Weights of a small transformer language model: 8.14M parameters.
Each number is 128 + 32 x the weight over its row's rms, rounded and kept within 0 to 255. Layers, rows and columns count from 0. Numbers have three digits each. The size before them is the row's rms in percent of the matrix's.

# layer 2 MLP up, 768x192, rms 0.0415, rows 295-328, columns 0-95
069:177126118132152121115053085125097125125105101100176163185125145070096122142089131145107150087159104129119173124082071160045148169140120145123134113151144124153130122122118142152194072151101103128061068113168121177095139108120114093167133108153102122136188059177167100091081201139125124114
097:115122138104150116082143128143083125126086143106156103153113145173106140162110152172209052151084123109179140114087130157101147125172175170135156088127106106136124148181092126112155131137154143155102117093148154103177164155100113188167091157083167095180197160180179119112034146131089047085
090:144166114094139135114208152166130134140100091149139098072118164175135203127118121144110159154105168089138084109110202174135153169126207182176095066101115104178134139121126108133121161121120162162128119094110121135235134119119065171185120128110134134110145086116131159075073118110139099069
099:180187103068117128107087156163131136118088063137163061162118134139162155157178089114079112133142149121174082138117173142118119106160177133145113104109135098150128119110121121121085170143168135142137155124108069097213136143103115192191128112109105150115120138162145113086093132122117063108
073:058146153129098113129169134179094146161164133111140140122126131139128132133138114133134047170114139082150106146191203085150123120132156113162160210097121131115121141089122088107096158130166133123125092140107104124146131157112113194143103119098113142144100155101116142160173132230131152163
117:149143118111111093082108104167108155143139123119166080125124201150144127155135088186166094123079160092196067144137139133106121118184191137149115128096129093129123168140088079130108162154172148140087167146092088168146150172091123184134089137065130158133147156165159070086118065161076096123
088:113110141098133078073189133184100159102080141124173120139124138148120140133115149168132065135098126067147130122112154135143111140168209166133155161114108109122137177145071112174136112164155137147103135151156202132139169166099139169180078132087126118155147167170161106079095133196084101167
066:146142131085163102123234126145140104106117125099187153143119125162123102142174114120155078177075114088136132146154169144147107061131122129097113154115104107146131131112124051155113147138159104143093098126197119098109133106122103200214105101127190141176119091146139119106046142126119118108
075:113089107172150100168142177233120142134115115157175150145110081064086130123168145125174081121198138123119165121174130104119150091110157111082075095138122118113142144113148108127120092155216091143133088164120152124094141126115089054162135092131149139174117157083133147166149150245124125176
069:184104137123089104111079140089150130116176149057119087102126095098169097115144148123096182094102131128125174149137120100209104091143137131100162119114125124093122138153079089109160090132096121082144170080177077075141147136127091149119112152086082124086142089074157163145097033157106137133
077:129101113102083100148200172188146131146148162120134107115115097087127179109156120103109146106156154131121119132118189060157134084126160105141127075104140116103137115109142060132094125115188149124122142098170165077146118126123121107127124104097150130100067168039127176106163138186140142092
101:106123106088134094108126151202125155069058139132176096169122181136121130158084136155125088102111147075172114116101179132134112099183207191140130131120146085165123167142066095126120115155189120147109179107118185120170156179080141172172092081078171120156134134146159110110079147166096091111
086:128160159148167161110145146150089116081110137148137146104127122229197129150179096089173039165094156139153105130193181168141109071123113127175092154082093086142126112160101139090117115151151119122126145090160133094115142143144128171182110135106146160187147087114125155151090171103128135115
089:147118160116186124105130056122131079139074131133162129148116155216123146150183099146145024089121127118136107102151123204137132114158115123060116135152139095151143129122140114155110178129118124162092140164179121181096125143124101127152077133148205122194142094185130061091087158108097128132
076:115136118092173130112148151180141149052118133151142123127130160166181136164162096095122068128134162122165054121104169189069102103152125142150054162105124078178137162137092147110135078172176112146139149121104190094048148163128178219168108101101113177181139135091142139134129098132112112137
152:117132130129141082087112143137144188110134093172084104197040136150112163124132154128128099095081083110169109188095128144129129133150139151103147164150135109143142108157143146144119134128196085120106150088134157133061134144135137131204103106105116092134165101058076144103129100159082102091
111:106098155109127086114146174116099144119095153091137081108108181124050144147101138177089126099111197125185146139166175141067156140177200176126116120138117118143124169191088079144123135159188156204125094165136101116146175126072097143161108165107150106180166161152158134117086130141099049091
090:059124100097119089143189160179161145097136149131183124151118170138125167138162116086128110091117140133137030128147178087132138090137170137159078111091133075134133137104115077132075103152225122150105119117111171087128132144115122167159116104074177145158076147081147114091137102161131156160
068:170155135059145102091121100047142096133168122125144090176135115156134105139140105153111148103107105102140160131071111151163079068178100122075151126158136150126141155115117109130125149122088097133120206105144049134130135138136155165128115118109131115134131151213154129128069116121113114115
091:093138112116144117106149137142128157070115164140118146157130206134180155153112122095152129140094150095162081146070146120137094128156134134217048158101127072144124127160067132064140054176197089129124183088128159111041156162132150198123121160074123153150140133110167151158129115110114124160
092:066141082113115094122160170179086149098099177129194129153125208214140143151072117109176097122092159092145038129119133091084124086124177143186078070096117127151116130153129082076082137141229149122087140081154178170109137128129034147079125092063155114153101136086148142125103102171139152107
227:083133119065110097119110156164100171061129097168117105160084127125174130105208189162049124131102124079124097115100072126092135082107111101155174194133132134147136144123085126115138088160093138132104127121128135129151134126056110166157142126157105079061134155140125130187130149109100171066
183:102144095088193082116121137130143172107111076131100142174067185148103093148167110150103091111118097111161151229182123118148111090152127149098091159088110152128124120162171142143204142142123071128164158100092166133088131147138159136137108077135141092152211136083116038091126113143087109090
104:196109120148154154149024151156151132110111096144154071134124118143135129137167115166161104072197160135147140113192135186107131069152174160076134097151151106135125140154146150107126131132109129134133209142106091119160133154102161063177131145136166118139156083163136068093113122108093107116
072:099149134116143145156216137115175136099062097163158134119126179150133145136111123157115118126125145069127182128023178166121137129155120151097057137145136143153124134131136140100120165138135147144136083176083221122121128118109179159160128167183163126152144104157139089168093115079128093085
097:131117126157193133139163185137154152081117164168113146107129145137171096141126160084159143114130144124121099125127120151121131094096136150079048102105123073143128147200121154145131047182185094136155128114118189091049160134140135137128134101129140139170139106073164172161129076100120131150
061:196102071109100098131145168117147144182061135188136071061121129089091101137105138140181188076127124101120186141095179108131138070116167133041113006103122109094124147157134061117120153130136144120134159167138143147195147112117139129111133110117137122098123164090139149115078000113118100112
097:144121175125156137097224117152130150076110160105166111090113125152097108116113165147147049171091112109144112115163152175184125155144156163157119133047133120183134148161114083144160152133143127139106113099091138099186148154101099124202096095087117115130158061091145149105091144204105110113
063:123111145106146112110195169185126133107113155054215106069143142168124187143139143118167108142095152072130080131093104114108107120130175175161106161144121079134115181140084092114126112150158172128101132149147193075117148132124174146178098168081143128169112194160165141066077112191109151182
187:114103097111142112117097150162126157127139108142091161128057192127053112145143140126165120070113093108130179195165154141110107116172126159135083180060123157148133095182118098160162160148162065095155137123132139104062159131112123178186054079106116095148225105075137081111160100143107100075
138:165081129157153109120144103101162186108142175102139150144129103068134117116121217149101177145120100122128181138128077153139132135123161182072097120121156100103126193185090141140220012186130090134131116159109172077074176145110157101159097118132128115143167084093189155161147071142100113148
056:156100133093110112131090126152105155131149073075175114147122094067104137158153096108120149102164137181134151100109114163095118117139170123148172156078144143125134133093156127157164071123108146132088134074240111138127118106132103038123115110107119125134123139113143160145124217191127141050
088:124115088088108076094130171203116145127078156114182082154123146086101147166108150126112133097129113110151093121089136099141123099162226154114139091109136090135117154117092067120131136151231105134112145126116115106185163151086130161140116091055121107121105177165172124064087154204107091152
087:122082187157133147139117150185151119066110200055134114119136055098137136115143139122172096139164170128123170119114125155134123095141132147149122147148137124107117133168118119085148098117127137106102231129164191077066118141109117064091122207104168125123125140088147129129127129129111165090
# layer 2 MLP down (transposed), 768x192, rms 0.0209, rows 295-328, columns 0-95
050:118081144118148161130141174167155128139160144112110124098134115123153141113205111095142121188101163196182091165137148139131140148146112076091164132142112127058078062125100114134052152103171150104132167148180105087144130146167133149149087136102173147156066137112092155050188145112132130155
095:150109101104118156158134138116135050130170121106105153183000082154141134167137085082143122106176128144100124144120105110156144134097083081142128151144149155076109103083172191120091138079116134111116131129144123141142077143176130124083167133151128109086077128103092148152169125085210207142
073:093082139160121137101088111119120135095164201123085176171051053131097145129171145128160141158119102191111134133162093108127178108117067082093171184150124127051131066182117173127157141149151065163130138134127162114116103166141150158043115120145151101153099136107157078151190105134081167160
102:047079169159156118158180080135115149096137131109103224141052129135095130093090175135162130122165126144050155171121097127126134119073102118150139174144150109133125053133094131146192090135141098120141126172125177155079095125154126118049163168166124125139120090122118123147146130150133193106
052:173102163069168138127096111081156126106136115122141115108103127121119117145118166125092195067130086165047173101105113141133124136112090147105084085159119140172152166164130129139132111120082148138091154075090183087147113107140163112088183159115117136108170158125158117178070099117134084081
141:124107173114167159179125136123111125119138142105097198117042058148126136103113158088108153123192118170024165140121141144137095142083095127126146143179132123135125151131145152131117132085159098131146110131124171102121062103164140119110202141213143115091099110093100135168133138120216155093
083:119161153114115225164118115106150101112137086121055181168014062152158118148113086081100133120163090138069126160119143124170067105105072103169167109181134172121140110095161182118112118078130086106110111134146124118130065117136159107102184112159115104057099103119099119154141189088180142132
051:121074160123115220143089129140100114123127126106087084111087130152115112119071132086127175101173148156162111119135116148162160149103120124156109119162170139111115147112103123156145055135114165120142159163113114119163083120124115099061115131114137150029191160140152103114138109107161154130
058:128155137082106164085155032072138141120137104148097112116136211136200098095119167169106159102097163156080107117121137173149130133136081177197174143091142172156149108174100122139122097085052165125106162118143118073166165119169154169137168110105126142110151131147115095126135111084134152089
043:081123119104154181142130083150094094095114089173120140128114121159124146134103038061117066173104117131159126148105189130093101142103165096147088103159191134215130175079128160143117136126143122146131087102136132169112053113073104140102153120211146083103116140105142141118143186107165095113
056:073168160146181140090127060069074133119116136156076167139098183136146078135080145141144129138131068079104153142134087159099204120095097130162113121129162122146181128160088151133168095126033103179155122094085135120108166146175184134115145112133109124139170151137174093160104114152062108104
100:148112158136138169131130088122095087168157088125077183142048080176145112148134080090136112154190114169036121152142089114180075147059078068127153149188104156081133126111152171101132139061098157116151096143146115134147057074171134127090184157186124108094115130158091145165157140127152175133
070:121111130126056027174137120115141155166129105135151068141077138118064131082093176151135159092156086134131168108114136105162194148159167185114124119152211131144121179083146129150158147114110134097180147171107113148174104117122118123104157131171123082057154131166145098134198126100122101142
072:136126117100064144159144227150058143115168124073094133106066097085093161114057176116156189104155109121164115159113147075163187115111154143153133108127135144063117135107112149138139095145139114131138137145116139092131161122111133118116175116075141127048117123114112175140154105118196187131
063:084168135122094087135116072142082126174143088145104113135135117164065108074103180153137166111169150150059176125188162048176084100096139155156170134137137148119137142120133121175135132065093152095172138187155114113212077102127095134100190118161131086074165129191114097129142112109111110135
165:103123116126129145131134158132147138160137132149147136144000139118133145109126180137119109108120135112164140145126139118114094144152120130087131144098140131137035126110140154136099106112133125124126132130132125131137137152167098146137128096112112149114127108129104126118138107121127126129
133:116097093150102166142082087116133079093169158115065162126000097206169137129132120076090130128162163157067121154135092126113179128124094086162165172144170142107125134119148150129111122089099092105152152136149119123127080126156101151065155151174114096088130152140078149121161127068198174115
071:107114157133175165115093033103051124151135116142105088106080147132152057128071145130150174134179069088102166162147081167153148099118094125157148120118138169120149149146137137152183102066052158155165153133109129118160096126155150126082158138182110112095169146150146104181124136134071097115
052:102084122126121171155140160181134149142164135106088176093143097122104142091077109102111130106143188137137100106128183062154108123085153122158097087119144109134124128126102125156126095155176144136114067165146148120069098098097081122103134116149104149049141107113107119105139108109174143107
079:109137132137118113135124098130096100192139077115130110120094081151077079129126128126134125115223113138046143136172140139164073124122128137116154136135146149148123123064157136182105181033101180095201127155136120134240061097108119110153146132206116107081125109151085101143147149136145101119
075:171106156123137119146117045110176131164142123135079103106068078096108088053167142153129132142183104158086176146133114198192150166157088106098153138139119111125138124097146131125153154087092158184167135142105108109194073131138116128170115148250095183125129132139072125103168145124127055139
183:132149098123089158131104158127120143118156111136149116158004144126141132090140174161104145127126105106131115109142126185113097120123135101110126166084167142148000093177103144125135121156069108180070137116121089148144175143103082159161157143130098076120187098148133107120100153160140129118
184:114115113118153103099128132127143119131115128135143138135000160135125107125161140114114117109135127125173145144129148116126056143140136133104126128108149157106052141131115139147127122158148145137102142127127135124136134145144116135123093107113138131111117129144124129103124123128129132146
089:119141136117087066122214107117086111126132152116101179172071172165142178115109134108118111147083104143114123159107133068128146180090150070142148155133110126130119113115088132118133123119126085090132056145153150134078150135167118179100139129130129106130103122137147186154136140134197187133
048:163073161126084158095127182151049088144124174067095120112109071160150148165131147121153100148159107188169090105170101131182152154095109050134153112164043154078140126120112143121130077140131116110131170122150088129120128152129087100114095108054163135132121145162117137093134112171117149183
095:094165124096054089100108030118104095159118088104152074153104122139111113125121116147127125132140147118138134126152131144168085124148116126180168136116140177127121100047135108162129181047087163100160115150175085142242065117103101144123145113139121112093129123203120100106150158121136137128
041:082159155077161230112164098103097101070152102120101168111098146161180126137138093106165089181130119206165074080145122194092128125115096069185145167149105162199121078095119156100136121147169117144104138107143117120097069154117103151088106124131130133109092103136140118099125152126189176131
075:121119101084084106141050122122128092160113098138094146146044066122141098171151068078131149117153188115148086152107139121154108121120085107148136178167110138036142091102117190098083134135114132153139134118169156146123067095143137141093187163186115129111100196156146114127142125104192141130
048:111140146125119167145081101045158070169109093141064096148095120161157134140116137105115175117126115116169168128128153064184061114083107105131162077117137154122152147156145126105143114092073110121089108179122129114154105159126174080104121106167153115057177149144116062127114130036170068106
185:106109123108135100117117140146127125115103123117157159123000167112125132118149143142122123126136127118166148112127155127109069145139140135116123144115167139139042138136110115126114130139129143145124168138148128110129145125133116146137093117112133138146126112130129106154128131162119121129
204:096149131091108138113106141148084056142160084100125129170103153179168127178123000094129064155135167146126088111124151141134076127097122047177175119126138163117114127104151151128050209010101154118146125115144113162183068125124120140119163125127127117088096181157086143094091138093192145101
045:073138119146157081092174109140166110183123152201089174179206150147142111036156162116103128144090134084081157153165129055159144122130086107077132105150178097090134097206071104136122135125141114163127068145103121119094181140169136161124115112136150128133132150113141107128126118101080113100
083:113084156118173208155129054110138105131162090113054197115044096164181107131126085103145120145186131154083121137117115170161093128093068076147136170128124131091116059126127160108131134071117149144116156150144170139132057100148136116099130166209104147110120122134068149131151147093214162080
066:130188113128078057106098094083081089170106085129116112161148188204115151172092095131115098155091087094143150162144137080142127119103170114129120142117112153164152189082180158112086159114063135175186037117106108151175183117131162130189120081151129133131120123115129159117124150134128084161